config.toml
num_hidden_layers = 12
hidden_size = 160
num_attention_heads = 5
num_key_value_heads = 5
head_dim = 32
intermediate_size = 640
vocab_size = 2048
hidden_act = "squared_relu"
norm = "rmsnorm"
norm_place = "pre"
norm_eps = 1e-06
positions = "rope"
rope_theta = 1020.0
rope_fraction = 1.0
qk_norm = true
attn_scale = 0.258
bias = "none"
tie_word_embeddings = true
parallel_block = false
extras = ["some layers without positions", "local attention windows", "shifted keys", "value embeddings", "an embedding shortcut", "learned residual scales", "weighted sums over earlier layers", "capped logits"]
init = "uniform"
init_std_qkv = 0.0219
init_std_o = 0.0219
init_std_up = 0.0219
init_std_down = 0.0
optimizer = "muon_variant"
learning_rate = 0.0128
lr_mult_down = 2.0
beta1 = 0.9
lr_head = 0.0156
warmup_steps = 0
schedule = "wsd"
decay_fraction = 0.883
decay_shape = "linear"
final_lr_fraction = 0.0
batch_tokens = 32768
max_seq_len = 512
doc_mask = true
train_tokens = 192800000
max_steps = 5884
dataset = "wikipedia_en"
Each number is 200 + 40 x the weight over its row's rms, rounded and kept within 0 to 999. Layers, rows and columns count from 0. The size before them is the row's rms in percent of the matrix's.

# layer 6 MLP down (transposed), 640x160, rms 0.223, rows 555-639, columns 40-79
110,196,102,241,214,191,149,208,186,241,231,257,216,155,269,233,230,197,182,169,150,165,231,263,164,216,172,143,187,174,186,171,204,167,255,222,269,182,216,287,245
108,197,120,259,237,217,146,185,156,209,256,252,232,231,227,157,197,139,149,191,175,213,180,274,239,208,175,182,175,163,192,253,167,194,219,172,198,191,150,190,234
098,103,246,152,148,141,209,225,206,183,281,196,246,178,167,223,207,220,171,288,125,189,197,285,208,258,167,219,206,219,257,201,136,276,243,146,139,210,236,314,119
081,214,211,188,184,238,236,223,225,213,203,147,214,279,278,173,269,237,184,218,137,146,167,171,225,245,238,150,162,199,152,152,188,163,303,192,197,205,205,171,187
106,186,209,202,155,148,164,156,208,208,184,163,231,185,167,188,221,187,210,245,205,147,231,217,236,203,223,177,178,119,177,230,239,168,197,141,250,245,201,206,189
086,281,171,168,203,205,218,175,186,215,232,283,205,201,269,176,220,173,116,231,195,197,219,174,209,190,239,207,217,159,159,162,269,152,257,219,168,141,193,210,205
111,151,214,164,241,180,184,201,150,223,189,247,299,140,220,167,254,197,235,231,162,213,186,226,171,297,253,192,235,217,143,246,131,287,207,158,243,268,179,145,164
100,169,194,161,161,182,229,169,258,178,285,161,253,249,191,201,214,257,200,209,185,263,160,217,201,146,244,211,132,273,182,164,215,212,235,207,276,262,224,258,211
087,179,242,172,240,241,219,232,211,194,193,243,172,233,167,136,232,237,181,171,147,224,194,230,181,159,144,208,201,198,158,118,190,208,238,227,118,252,144,151,245
102,127,229,170,195,192,179,209,212,231,167,202,175,289,188,236,172,123,239,228,236,232,145,145,124,211,209,171,165,191,204,109,214,209,154,240,195,190,266,221,227
099,208,132,160,244,258,138,195,169,165,214,218,178,247,84,251,254,250,184,164,121,247,194,155,138,208,226,174,216,194,197,203,283,171,191,217,243,166,178,219,261
103,240,147,168,182,165,169,185,235,138,198,222,208,234,217,185,145,309,242,159,199,223,170,261,190,266,225,190,180,220,131,215,118,185,218,258,211,234,183,186,198
103,186,333,148,174,177,152,208,226,294,111,242,171,273,164,160,216,230,150,189,180,257,200,243,223,206,159,228,195,167,170,199,222,128,179,168,192,214,144,192,189
098,235,132,220,220,193,200,142,235,174,245,125,157,194,212,168,194,202,137,151,203,207,211,165,173,282,188,181,203,171,215,181,187,97,240,129,216,168,227,214,217
077,263,166,160,184,221,235,165,238,193,244,246,239,216,220,139,239,218,195,218,196,207,217,187,201,224,167,209,180,239,168,110,217,191,209,213,208,176,139,174,219
098,180,199,248,213,227,218,189,207,252,231,164,155,246,140,191,209,199,179,250,320,216,147,245,160,163,105,212,184,243,154,216,173,172,215,153,236,277,170,199,242
113,157,198,178,224,229,190,195,240,245,218,225,114,126,247,213,148,198,163,187,225,325,213,184,225,244,193,158,195,213,167,177,208,243,242,209,261,168,196,153,185
101,173,239,164,176,136,191,216,222,211,211,183,213,244,187,203,155,114,247,207,209,140,215,205,248,222,188,133,176,254,258,195,206,156,137,211,220,215,183,197,156
097,124,120,189,265,167,169,139,116,203,228,197,201,198,247,187,145,221,219,187,169,207,109,191,197,173,258,148,250,160,188,237,145,197,267,95,251,279,211,208,178
107,114,223,221,267,182,176,148,164,195,225,197,233,218,213,257,215,224,214,233,262,211,194,250,271,162,110,215,202,203,295,151,152,138,203,250,220,217,184,219,203
087,195,166,144,219,256,270,177,171,147,212,200,126,196,176,192,192,149,207,97,188,235,212,231,200,195,162,201,243,222,232,232,216,205,168,216,191,223,182,152,200
109,141,176,250,251,206,274,129,189,212,150,224,227,213,226,146,212,146,195,199,219,200,230,215,235,227,206,212,239,201,147,195,167,203,220,162,175,130,188,195,210
105,140,212,159,198,234,184,203,243,143,189,263,252,261,250,184,193,191,154,160,150,129,235,155,140,240,159,198,204,219,170,236,227,89,178,224,214,240,220,168,188
100,178,181,127,183,148,238,189,215,187,290,238,135,192,165,165,125,228,268,289,226,198,186,235,168,153,234,99,211,167,232,203,223,216,205,149,204,223,188,200,109
079,314,180,213,205,196,185,210,184,149,246,172,174,218,194,172,248,205,205,246,160,249,168,213,229,191,173,149,186,142,141,160,217,212,175,212,131,171,155,238,259
100,201,260,219,184,171,166,170,164,185,164,187,135,159,203,184,185,187,118,145,181,193,248,194,251,207,185,236,195,225,178,170,240,197,194,259,212,157,221,253,171
097,253,172,229,242,129,187,213,186,185,238,191,184,208,74,202,106,184,249,237,167,202,225,202,198,144,231,146,239,205,164,180,152,304,197,206,252,190,235,201,163
084,252,207,208,140,146,249,248,199,101,256,263,183,167,161,219,198,145,191,225,186,218,166,208,167,236,200,151,166,201,178,168,188,185,200,151,213,191,173,223,193
100,189,124,209,204,219,220,222,196,155,267,213,243,83,259,188,218,251,242,130,225,134,170,177,149,180,259,263,174,218,253,232,226,160,246,117,203,188,226,208,160
099,158,160,243,209,185,227,205,182,231,224,224,170,225,215,185,146,232,124,254,179,161,189,192,229,195,210,200,165,215,178,255,175,186,243,224,192,245,220,239,242
102,256,175,168,195,194,275,174,113,190,158,225,138,197,202,171,150,238,181,233,192,241,252,197,120,216,272,185,241,217,185,167,220,204,250,211,217,202,156,194,202
105,173,221,188,269,178,211,156,221,238,219,310,182,165,187,225,177,172,159,230,183,192,238,187,197,203,214,215,205,148,161,175,224,151,152,254,164,279,101,150,206
092,168,263,113,263,173,176,185,194,210,162,143,220,209,252,300,226,166,226,253,190,217,187,246,192,236,223,237,170,186,273,222,159,186,205,129,163,207,178,196,193
099,169,186,114,133,216,265,175,140,249,235,229,273,232,175,192,222,212,185,221,183,209,160,168,168,198,142,214,201,258,198,297,98,216,121,177,148,179,236,228,265
098,201,208,188,177,189,248,168,130,237,200,186,256,186,199,322,214,272,164,235,133,179,260,234,219,218,198,163,163,183,227,192,267,131,170,218,152,137,195,163,207
110,203,251,267,184,165,188,268,178,228,277,154,142,163,161,97,187,230,179,225,196,165,252,165,267,161,154,209,214,220,194,207,159,214,145,193,254,180,220,126,206
096,176,259,163,179,253,203,194,176,240,222,231,118,132,235,145,221,251,199,231,290,249,263,190,222,173,180,208,274,181,247,185,176,202,240,202,218,199,161,104,175
104,116,196,276,208,169,175,181,157,194,155,131,215,192,165,163,206,139,189,187,238,201,203,242,145,192,174,186,181,216,189,186,147,251,226,239,199,196,178,201,195
099,150,210,155,196,183,219,138,184,166,176,152,227,162,230,110,184,202,166,139,194,208,230,183,172,232,144,206,147,199,250,207,253,256,214,228,173,157,262,230,189
104,206,209,268,277,230,245,185,195,256,116,228,202,222,241,203,173,243,199,153,220,151,206,149,266,265,194,241,206,202,309,168,225,229,238,168,197,227,197,195,105
110,159,194,135,182,203,186,243,221,150,157,145,182,178,203,141,269,235,220,227,127,218,185,214,151,233,181,208,216,232,197,201,200,176,215,151,218,161,226,156,198
112,210,221,175,212,167,210,270,222,313,155,148,205,241,179,147,159,176,241,193,152,187,228,231,213,160,187,182,206,222,249,170,135,196,192,187,319,185,218,220,137
104,201,173,173,156,102,181,197,226,147,186,200,193,217,158,176,152,117,173,116,133,208,141,113,174,266,116,198,233,253,221,274,218,242,172,217,177,245,268,198,257
110,220,272,194,200,192,142,191,202,189,239,216,198,226,177,226,183,169,155,242,156,207,211,180,195,220,256,216,222,212,200,199,145,179,245,231,188,186,195,205,173
110,185,258,335,152,204,267,190,238,179,267,211,187,140,224,216,110,250,249,260,256,232,180,180,225,150,196,172,203,199,243,135,182,161,158,236,186,201,164,214,185
100,209,188,197,174,217,275,234,232,164,152,263,175,208,181,175,268,237,168,199,255,198,134,198,201,207,147,208,176,228,122,221,192,210,162,292,207,230,214,266,268
094,229,147,162,220,234,243,178,247,176,190,209,198,173,228,236,143,250,229,184,192,226,216,166,240,232,159,243,195,195,229,146,192,165,196,178,228,220,99,227,195
091,189,144,243,226,231,144,267,196,201,195,230,254,159,253,172,176,223,202,268,205,222,208,207,196,239,161,182,186,241,124,148,225,183,253,150,240,258,198,223,238
076,98,200,143,220,208,165,232,245,119,235,222,221,190,188,150,236,206,207,198,129,226,174,182,156,197,231,169,160,206,255,153,177,258,202,148,221,173,118,226,183
104,260,190,208,159,198,160,239,170,270,218,183,221,200,204,237,175,220,274,208,202,190,251,257,229,237,214,181,177,217,174,176,240,185,221,201,192,183,221,157,190
093,195,173,192,169,192,193,169,201,204,156,199,241,166,265,162,188,127,196,151,178,273,225,132,251,242,157,190,167,249,202,145,213,215,175,182,218,197,145,194,155
107,148,179,141,167,225,211,177,150,146,168,262,135,200,222,212,195,201,204,198,163,120,284,286,255,149,213,215,217,232,176,275,210,180,261,131,211,122,174,254,215
099,187,222,148,243,198,161,161,147,251,200,222,219,215,243,205,163,179,197,199,202,175,246,198,231,83,228,242,181,300,143,160,216,227,227,216,282,177,255,243,198
099,221,228,245,224,136,152,158,175,205,197,197,227,144,171,248,220,254,213,164,173,271,154,212,252,223,286,205,191,188,168,238,236,220,146,182,229,196,145,231,199
110,208,179,166,154,200,171,251,137,163,273,176,170,213,188,179,161,155,223,178,195,146,142,156,213,195,210,155,160,283,246,203,225,296,187,160,212,219,177,210,271
088,204,197,197,194,149,133,187,125,201,224,239,225,201,181,175,195,176,213,203,211,247,231,176,191,200,215,210,170,170,131,164,254,212,200,174,197,229,202,250,190
107,240,148,176,177,148,218,224,243,153,218,226,177,220,191,213,203,124,138,298,149,147,209,271,184,205,109,198,130,193,184,232,179,194,177,204,188,168,195,190,298
108,221,221,243,209,189,206,232,140,243,201,218,242,224,207,256,117,171,155,212,184,153,181,109,122,186,256,140,212,165,184,100,251,208,227,241,232,156,248,231,293
082,188,214,183,206,174,198,220,174,211,198,193,150,204,233,192,98,211,232,143,176,205,229,186,210,229,189,201,176,273,195,168,213,148,250,185,238,204,212,236,187
095,204,175,215,187,183,209,240,232,190,186,184,126,224,222,194,230,175,238,203,261,168,179,221,263,194,177,172,202,243,213,188,108,266,217,212,223,167,262,213,216
103,186,179,162,140,239,209,214,195,187,140,150,208,195,211,224,133,209,182,187,185,237,186,199,191,252,239,165,194,163,206,211,255,200,140,210,217,160,215,82,177
100,171,207,207,246,213,233,276,207,192,157,227,227,191,198,270,268,232,251,165,165,189,181,206,280,165,141,208,208,166,210,234,233,229,179,121,205,221,249,164,244
106,246,238,221,220,205,213,169,237,216,111,179,193,171,187,212,163,177,188,198,148,225,199,182,217,128,260,210,187,162,229,200,243,262,164,207,239,246,136,165,175
116,187,227,235,172,185,162,179,186,240,190,209,190,222,260,207,174,115,200,268,186,183,132,239,113,200,272,149,210,187,200,180,219,179,185,231,171,107,226,217,239
107,178,183,147,252,166,171,142,168,225,204,187,245,145,109,113,205,196,170,193,241,208,154,249,190,213,199,269,201,176,206,252,184,192,287,183,149,145,147,212,192
101,267,230,153,129,202,233,161,214,182,192,201,215,179,159,207,212,174,244,163,201,211,250,218,271,175,241,139,151,211,242,184,163,284,200,192,189,196,183,201,250
106,184,219,184,211,202,242,225,303,156,273,254,198,260,245,202,121,223,328,181,197,220,152,202,217,207,197,173,214,191,161,223,244,206,191,214,177,188,295,239,103
098,210,256,233,227,186,263,155,185,185,154,174,208,235,217,196,220,246,212,266,215,252,306,159,208,126,177,239,170,254,157,186,182,218,223,277,270,132,187,183,203
101,173,166,88,182,153,248,164,266,218,177,219,288,187,205,186,193,116,159,213,141,220,229,182,229,140,177,169,137,225,197,240,248,211,241,179,171,183,112,260,165
114,181,208,183,236,154,189,210,273,191,152,209,190,249,139,94,147,174,218,151,166,122,226,231,248,234,198,172,251,158,158,192,218,276,232,122,189,117,212,211,205
103,186,171,130,178,212,236,241,167,129,217,172,248,234,241,200,151,205,190,164,231,233,228,173,132,220,122,245,243,188,236,156,241,217,171,219,154,209,205,241,189
104,197,192,202,230,175,238,246,224,180,212,233,237,226,163,209,163,179,317,255,147,218,185,249,122,180,219,182,211,213,199,161,168,196,283,220,141,226,212,116,183
101,201,148,214,214,236,256,237,271,211,235,213,160,217,229,210,187,140,187,259,225,300,213,228,258,163,107,230,233,190,193,180,122,243,146,133,183,208,229,228,257
100,218,189,156,180,219,214,204,209,258,220,272,206,259,172,193,226,182,230,247,141,171,131,296,191,293,218,258,155,142,177,205,144,182,214,149,129,196,170,154,167
111,201,342,226,195,199,217,155,235,263,211,231,161,154,259,256,212,207,197,199,226,189,182,198,228,149,208,184,134,224,162,217,221,257,170,239,180,131,254,148,248
102,230,245,158,206,251,162,252,175,198,130,250,155,182,190,234,197,126,194,254,179,211,203,125,282,157,241,235,218,208,158,232,256,184,176,260,180,212,229,154,237
095,253,271,259,196,251,187,172,218,224,155,246,180,207,250,177,245,184,204,277,113,148,184,225,260,174,184,203,159,200,259,184,222,142,211,150,164,203,224,177,266
104,145,243,209,171,240,262,142,251,182,207,172,207,179,217,232,231,181,181,187,154,174,141,228,168,150,195,227,177,236,169,219,167,192,212,198,205,270,143,188,191
099,192,195,319,129,227,170,193,246,185,171,249,154,196,248,172,219,202,243,220,178,127,113,199,203,231,159,199,183,131,179,174,210,185,146,193,222,166,260,153,193
097,247,272,174,200,180,217,189,206,240,198,128,234,173,199,198,209,197,190,191,164,255,212,282,193,136,207,219,100,209,154,192,255,156,224,187,230,228,164,197,139
094,250,193,226,191,182,205,227,228,199,213,182,210,160,241,245,215,243,222,207,154,244,222,185,175,264,199,275,177,220,224,187,189,188,175,126,193,154,239,215,136
105,203,199,182,183,225,182,258,129,154,208,225,224,155,165,229,245,177,133,131,210,175,208,202,245,190,175,194,224,214,243,172,232,159,164,123,106,194,160,179,217
099,222,242,205,216,141,170,165,217,197,270,253,158,289,180,182,220,206,158,159,186,228,125,207,229,212,226,219,238,203,258,264,234,178,187,155,255,209,154,201,290
104,248,133,229,225,188,117,232,215,166,245,165,175,204,194,151,188,215,112,188,217,197,198,205,175,180,183,236,202,182,255,243,253,227,168,220,211,237,174,237,199
083,212,256,213,122,168,215,199,225,190,182,157,229,219,213,217,220,189,202,181,174,174,149,166,233,181,195,138,156,162,212,228,186,214,182,194,230,130,224,306,177
# layer 6 MLP up, 640x160, rms 0.231, rows 556-639, columns 40-79
103,253,169,236,129,202,239,250,168,165,205,264,218,162,167,272,216,161,194,170,179,186,216,123,180,185,206,234,198,213,208,217,140,213,256,185,264,192,192,205,185
107,196,219,165,166,187,203,251,206,182,202,282,210,229,201,159,134,174,173,273,223,226,185,230,266,196,204,207,164,241,224,154,164,216,215,239,266,122,230,178,228
085,185,199,215,138,233,215,159,233,181,215,235,200,238,130,204,166,152,269,171,252,263,283,204,179,152,259,162,156,222,221,208,164,161,184,135,157,159,248,209,197
111,187,114,173,183,160,194,185,148,300,127,149,246,228,180,215,274,195,126,253,232,217,177,266,218,169,176,131,241,226,154,203,180,147,230,154,159,256,200,139,227
090,238,207,128,147,155,201,210,225,203,162,226,282,217,213,266,124,186,214,179,184,228,234,170,179,102,233,219,173,210,218,186,142,207,195,187,206,153,251,215,137
117,212,213,211,207,221,189,179,235,223,251,266,166,168,198,165,189,190,157,135,207,132,215,226,220,129,216,235,142,182,284,158,178,173,150,215,222,211,158,205,153
104,216,217,173,188,161,199,227,194,174,188,143,291,191,254,244,201,261,163,224,213,227,228,182,163,141,208,213,180,252,243,154,151,150,157,201,191,157,270,189,152
079,116,214,181,204,170,178,290,176,253,171,219,179,196,213,253,209,217,141,112,136,177,230,231,268,232,152,199,193,205,219,232,275,119,196,179,231,170,186,221,146
105,246,191,212,259,154,220,173,191,235,203,201,205,182,253,236,236,134,199,191,219,187,199,187,210,81,190,290,200,96,186,198,255,206,214,172,134,199,151,228,237
099,217,181,162,124,200,131,171,130,230,220,262,324,167,178,191,290,249,214,236,200,218,206,132,191,151,235,263,202,212,203,161,203,208,189,131,212,149,157,189,240
105,207,236,188,227,204,257,199,196,208,275,135,267,214,189,204,206,157,225,194,257,261,186,175,190,184,206,200,274,89,145,176,276,180,249,139,179,244,256,135,207
102,201,262,195,169,230,240,223,223,236,254,326,258,217,204,154,203,175,193,150,258,157,223,188,184,145,184,213,245,229,182,176,203,139,215,241,192,197,236,269,212
090,196,189,221,235,189,197,176,142,229,189,155,207,195,228,234,196,184,170,184,249,263,268,190,149,224,161,216,237,191,119,154,207,135,205,165,142,153,188,232,187
082,182,111,228,173,238,216,223,166,145,236,225,184,211,179,240,170,155,223,187,174,247,296,154,162,213,213,254,171,214,199,225,232,245,173,186,154,174,168,182,189
100,177,240,209,265,155,194,281,228,245,234,177,202,177,233,233,196,220,261,113,137,187,208,245,153,238,227,157,164,188,222,165,205,151,216,211,247,218,136,233,231
113,171,151,158,175,174,214,155,166,136,237,180,169,191,171,155,151,162,260,163,224,230,177,216,217,219,188,208,118,230,102,272,254,227,233,216,219,182,139,161,162
108,226,156,224,158,328,185,171,192,228,190,162,214,176,215,140,243,207,190,184,178,197,250,164,208,251,206,144,245,235,273,255,278,206,226,156,246,146,174,182,230
101,208,197,215,210,142,158,217,174,256,209,175,195,137,186,211,198,161,163,199,292,226,186,168,190,200,207,177,161,163,157,175,235,157,228,223,156,162,246,221,179
109,191,209,186,239,205,233,202,143,198,230,166,247,139,192,156,206,198,188,128,231,182,182,213,254,117,156,209,180,224,174,243,273,156,254,219,184,198,132,246,179
092,149,194,227,153,235,218,191,203,240,228,176,364,338,182,166,179,139,157,198,205,259,184,187,156,217,190,143,151,152,186,169,165,260,186,202,224,162,198,178,102
111,132,242,255,190,284,229,213,214,236,176,180,203,96,170,183,202,176,132,163,162,199,128,196,155,232,153,220,215,194,235,186,229,180,180,196,253,169,252,167,165
105,153,192,126,149,217,221,241,146,214,240,233,176,176,205,132,282,213,131,246,266,234,257,168,209,185,166,216,210,168,256,262,189,171,214,224,217,229,226,189,143
097,183,204,127,206,228,234,271,248,180,142,240,179,229,173,191,227,167,159,188,214,256,191,170,170,98,217,180,216,244,205,198,223,206,231,195,241,118,261,211,217
086,206,150,146,206,240,158,217,196,129,185,188,144,189,152,237,291,178,188,204,188,253,165,188,222,174,218,166,221,229,206,200,216,264,217,142,222,181,182,244,248
099,265,137,198,136,189,206,238,198,182,226,182,135,258,209,245,180,179,223,188,181,208,276,173,223,213,223,268,230,207,168,223,224,225,181,187,229,164,207,216,215
092,271,101,207,250,232,208,209,216,218,222,171,135,207,204,257,192,172,152,172,234,249,230,148,143,161,145,202,119,181,215,136,179,165,177,280,265,218,243,186,196
081,155,172,215,223,211,128,232,302,161,177,204,214,153,138,177,212,183,195,198,178,262,226,206,198,226,245,199,211,180,168,215,209,200,183,138,231,181,177,216,211
092,149,133,134,267,253,178,213,198,173,237,200,186,172,179,159,235,252,206,203,228,145,249,176,194,206,234,204,199,239,198,208,113,271,233,249,130,201,275,241,207
099,293,207,187,160,142,183,210,167,297,220,178,171,225,183,159,200,240,201,212,220,198,197,258,190,234,187,217,219,234,250,202,200,203,167,198,209,146,225,185,194
099,212,201,225,155,216,238,224,172,186,174,226,142,196,188,223,271,263,149,213,245,221,208,248,235,196,184,215,151,239,244,181,202,201,150,157,196,224,229,132,214
103,194,264,180,177,165,234,216,222,213,171,191,236,152,220,221,196,231,206,176,251,153,227,192,221,224,196,232,172,224,50,187,217,180,222,182,159,214,157,113,217
089,193,151,195,125,189,164,223,188,243,211,249,224,229,186,215,204,237,217,165,178,194,220,222,177,220,199,238,222,206,183,230,135,236,188,212,189,199,195,200,164
108,239,226,221,189,206,141,186,253,245,183,216,216,170,237,298,279,292,164,186,192,157,195,186,188,239,221,193,269,216,139,212,179,221,163,181,209,161,269,198,206
100,233,197,201,201,157,205,262,242,238,173,223,190,280,237,317,179,184,169,166,226,177,305,215,77,233,180,195,180,233,152,174,198,195,130,207,210,237,160,223,159
111,151,162,204,183,154,187,177,194,158,148,145,185,190,183,136,235,187,235,219,164,182,154,188,162,218,176,245,220,238,233,196,266,159,212,163,139,245,222,193,174
096,169,168,176,210,180,192,243,196,181,243,195,193,173,230,151,218,201,213,261,246,187,176,175,192,143,252,137,192,252,178,154,148,149,243,190,246,219,250,189,175
103,255,260,239,214,206,168,175,209,252,172,172,290,171,221,219,256,138,226,201,230,156,168,213,181,211,240,219,183,250,169,191,262,178,256,299,217,172,175,223,189
101,196,188,147,179,211,216,204,197,182,265,186,232,187,132,133,240,170,170,211,169,190,185,121,180,276,199,226,242,262,206,208,136,203,210,198,230,172,244,250,178
097,198,209,221,214,174,187,168,173,167,224,116,177,212,205,148,219,266,211,206,191,251,182,203,199,206,250,170,213,247,191,207,184,193,214,253,141,239,165,271,216
106,250,161,242,169,258,158,256,202,234,188,212,234,152,228,184,210,173,192,218,114,174,151,145,112,159,173,307,246,93,212,307,161,201,177,136,223,141,182,154,122
108,169,194,159,276,143,178,177,196,177,204,172,195,210,124,167,127,186,189,175,162,193,282,194,172,174,244,133,256,144,206,261,181,180,218,256,168,188,236,194,165
101,220,161,244,236,220,253,222,186,220,165,129,106,261,81,190,155,278,227,185,235,172,188,126,192,114,199,203,185,224,185,181,207,279,226,215,130,202,256,231,180
102,200,156,203,217,113,203,157,211,148,243,255,238,141,226,203,298,170,206,199,233,183,182,222,192,217,166,203,293,179,222,227,180,237,56,228,226,170,166,169,235
104,189,200,239,127,215,290,228,145,189,159,270,135,273,203,210,162,179,177,216,254,288,164,226,242,201,196,221,201,226,237,196,226,215,283,181,178,218,199,206,195
102,219,214,114,242,240,207,138,201,176,166,224,175,202,197,118,164,231,278,240,203,185,147,217,164,133,245,226,185,200,145,184,275,195,141,249,191,269,189,163,231
087,213,134,132,203,200,201,187,174,168,275,196,221,214,159,185,198,165,202,214,164,203,151,321,192,194,325,182,296,116,187,186,206,148,197,270,216,269,245,196,187
088,198,212,258,179,224,188,216,151,149,179,194,270,242,150,205,182,145,240,237,236,230,197,309,229,178,159,253,185,253,267,140,146,189,138,250,249,177,166,285,231
086,198,182,203,166,239,126,178,200,180,198,213,183,190,240,241,202,195,190,187,195,257,197,153,255,212,185,174,229,235,244,172,223,230,232,208,170,116,210,291,154
103,267,169,197,177,174,166,200,256,196,226,238,194,180,187,204,165,152,191,222,150,204,210,172,190,176,124,181,155,221,265,166,211,250,173,199,244,249,209,130,186
089,167,216,186,200,205,168,251,216,156,247,155,227,154,217,239,215,220,178,170,149,227,193,180,231,217,198,260,183,242,109,195,228,204,181,152,226,262,98,245,240
103,219,149,197,224,230,210,213,204,244,242,243,260,312,203,218,217,183,200,186,121,198,182,170,250,189,262,217,225,199,194,221,219,141,172,133,156,262,191,210,209
098,190,167,224,212,202,162,162,263,196,172,244,247,183,215,295,185,172,229,203,187,193,94,283,252,210,226,195,189,204,232,194,242,185,172,212,183,217,204,195,260
099,165,157,280,234,150,183,214,239,188,203,183,209,226,225,213,234,264,201,279,191,173,215,178,229,146,331,267,238,216,83,231,102,237,168,216,223,206,180,209,212
114,189,159,168,255,197,179,197,184,256,226,182,231,121,172,187,279,204,175,182,180,207,203,210,162,183,210,208,263,162,227,232,263,154,209,178,153,201,158,186,225
088,176,155,230,233,346,110,256,224,214,200,161,241,180,253,248,196,214,235,127,229,169,151,159,211,174,154,198,155,193,149,138,165,199,173,206,160,177,203,140,211
106,213,226,177,161,229,113,181,171,228,273,227,178,239,163,280,163,223,147,71,224,233,205,147,219,186,219,161,176,208,222,314,193,230,231,207,243,161,224,228,218
106,156,192,217,178,258,236,220,113,221,165,228,169,228,245,152,209,182,194,213,139,200,184,135,221,168,209,187,202,215,261,251,161,270,175,198,162,174,197,231,228
082,248,184,218,118,202,255,194,205,219,183,161,131,188,185,163,172,174,123,176,211,185,192,187,249,164,251,178,246,186,215,186,255,183,215,219,199,223,198,177,231
096,196,188,207,215,200,143,192,205,183,119,153,184,176,127,307,213,234,180,183,217,195,221,166,170,150,162,153,201,245,218,190,186,195,159,215,195,185,234,153,261
104,89,203,177,190,285,208,175,242,195,234,152,208,242,257,175,205,216,166,216,234,248,182,157,134,226,230,213,151,239,135,213,182,252,221,181,173,275,206,219,192
101,219,209,152,226,207,260,155,220,259,199,215,145,150,140,227,203,137,137,215,200,203,146,211,205,169,190,212,210,242,224,196,261,224,198,173,139,136,231,173,220
103,205,172,102,205,261,214,185,190,157,241,207,281,214,243,144,197,196,176,206,190,141,178,204,230,173,224,240,154,175,171,193,193,167,219,189,149,183,156,209,146
112,165,214,208,224,186,185,235,185,208,210,215,141,156,209,159,241,190,276,236,224,207,253,231,187,179,217,198,187,220,190,243,163,199,110,132,182,177,165,231,163
103,156,192,249,191,213,102,190,204,275,230,218,162,188,145,188,220,225,240,183,259,179,277,271,225,189,176,247,172,222,202,204,113,166,267,218,163,207,304,117,78
099,244,199,187,136,173,174,203,204,123,167,167,181,220,217,179,181,185,184,197,228,145,193,115,157,150,215,149,266,107,264,243,137,277,169,211,185,122,259,194,208
106,249,221,144,243,232,156,250,138,225,192,156,232,233,207,141,132,192,172,167,174,252,232,234,171,220,237,175,262,197,140,192,148,206,210,155,181,274,142,224,176
094,102,213,186,179,218,168,186,211,183,135,184,248,165,232,231,242,221,180,201,246,168,269,241,247,176,162,194,198,193,168,214,236,181,91,164,207,175,164,248,199
096,191,142,201,209,192,194,214,150,253,130,160,157,180,204,192,256,146,98,162,185,209,132,232,189,138,230,275,193,99,143,160,255,234,256,221,185,186,167,243,171
115,198,178,193,173,201,184,221,205,206,173,212,228,208,147,196,224,178,195,51,211,228,171,210,197,219,220,188,220,188,227,139,118,243,198,236,142,145,169,157,189
100,234,246,201,131,288,191,222,206,258,180,190,119,221,228,154,137,242,167,167,199,233,312,214,252,175,187,128,142,211,255,183,232,175,135,190,237,194,193,221,245
110,246,187,225,252,157,241,156,164,210,218,244,246,219,209,199,190,204,228,252,151,175,196,160,264,178,171,196,188,147,170,201,233,125,226,192,176,236,223,158,122
096,152,107,228,219,221,219,168,238,171,262,229,115,208,182,211,188,207,200,242,193,209,209,258,229,199,278,195,235,124,173,157,245,215,122,186,176,217,187,202,203
101,229,178,205,152,190,200,209,256,250,198,197,204,220,232,142,274,158,218,250,143,174,212,212,251,173,187,246,202,240,162,177,170,165,263,240,182,163,228,242,232
111,161,208,160,210,194,161,163,155,195,193,180,134,181,300,233,193,184,159,149,222,223,172,238,231,264,201,174,285,204,244,209,214,143,41,222,212,218,153,205,167
098,171,170,153,212,212,166,300,202,236,229,198,191,166,227,171,225,184,177,227,170,158,237,206,213,175,233,169,196,122,177,203,207,165,186,252,230,147,209,233,167
098,204,230,252,170,170,195,205,171,294,176,132,270,192,115,193,180,252,262,167,191,206,162,180,243,193,182,241,162,133,153,228,103,185,140,153,204,207,267,198,184
103,231,170,164,202,258,197,175,256,169,220,243,147,230,190,225,206,181,233,165,140,251,193,225,245,170,165,140,234,223,233,183,206,200,245,171,134,156,181,215,223
096,199,209,191,188,226,188,204,191,165,135,212,224,239,205,243,241,303,180,219,257,252,172,214,161,192,224,128,247,184,173,238,199,210,288,300,214,148,232,222,200
102,178,183,184,158,204,157,270,231,122,172,268,224,267,166,232,195,232,214,210,212,201,197,197,172,235,205,192,137,237,167,139,209,163,223,156,189,206,245,158,226
086,258,208,166,182,211,123,191,125,156,221,192,202,194,159,151,209,232,196,275,233,236,222,225,171,197,219,176,137,197,185,253,200,219,169,150,222,152,221,163,195
101,174,162,251,238,239,141,139,163,131,109,175,269,209,230,181,169,147,205,260,301,189,175,218,143,169,167,288,238,177,122,174,251,209,193,186,141,168,223,130,131
099,182,124,186,182,199,170,224,173,226,178,175,173,236,265,148,200,219,274,145,171,192,215,222,157,196,158,182,220,254,233,232,187,246,160,324,162,210,208,167,217
097,276,179,196,238,215,233,180,229,155,232,144,150,244,210,241,210,135,208,220,187,202,206,265,230,211,262,170,201,220,202,165,197,307,262,179,197,49,192,205,179
083,174,190,163,183,232,223,247,309,140,239,232,167,182,248,221,256,192,177,150,264,216,245,260,159,198,251,167,191,196,206,224,264,199,268,209,195,203,210,228,241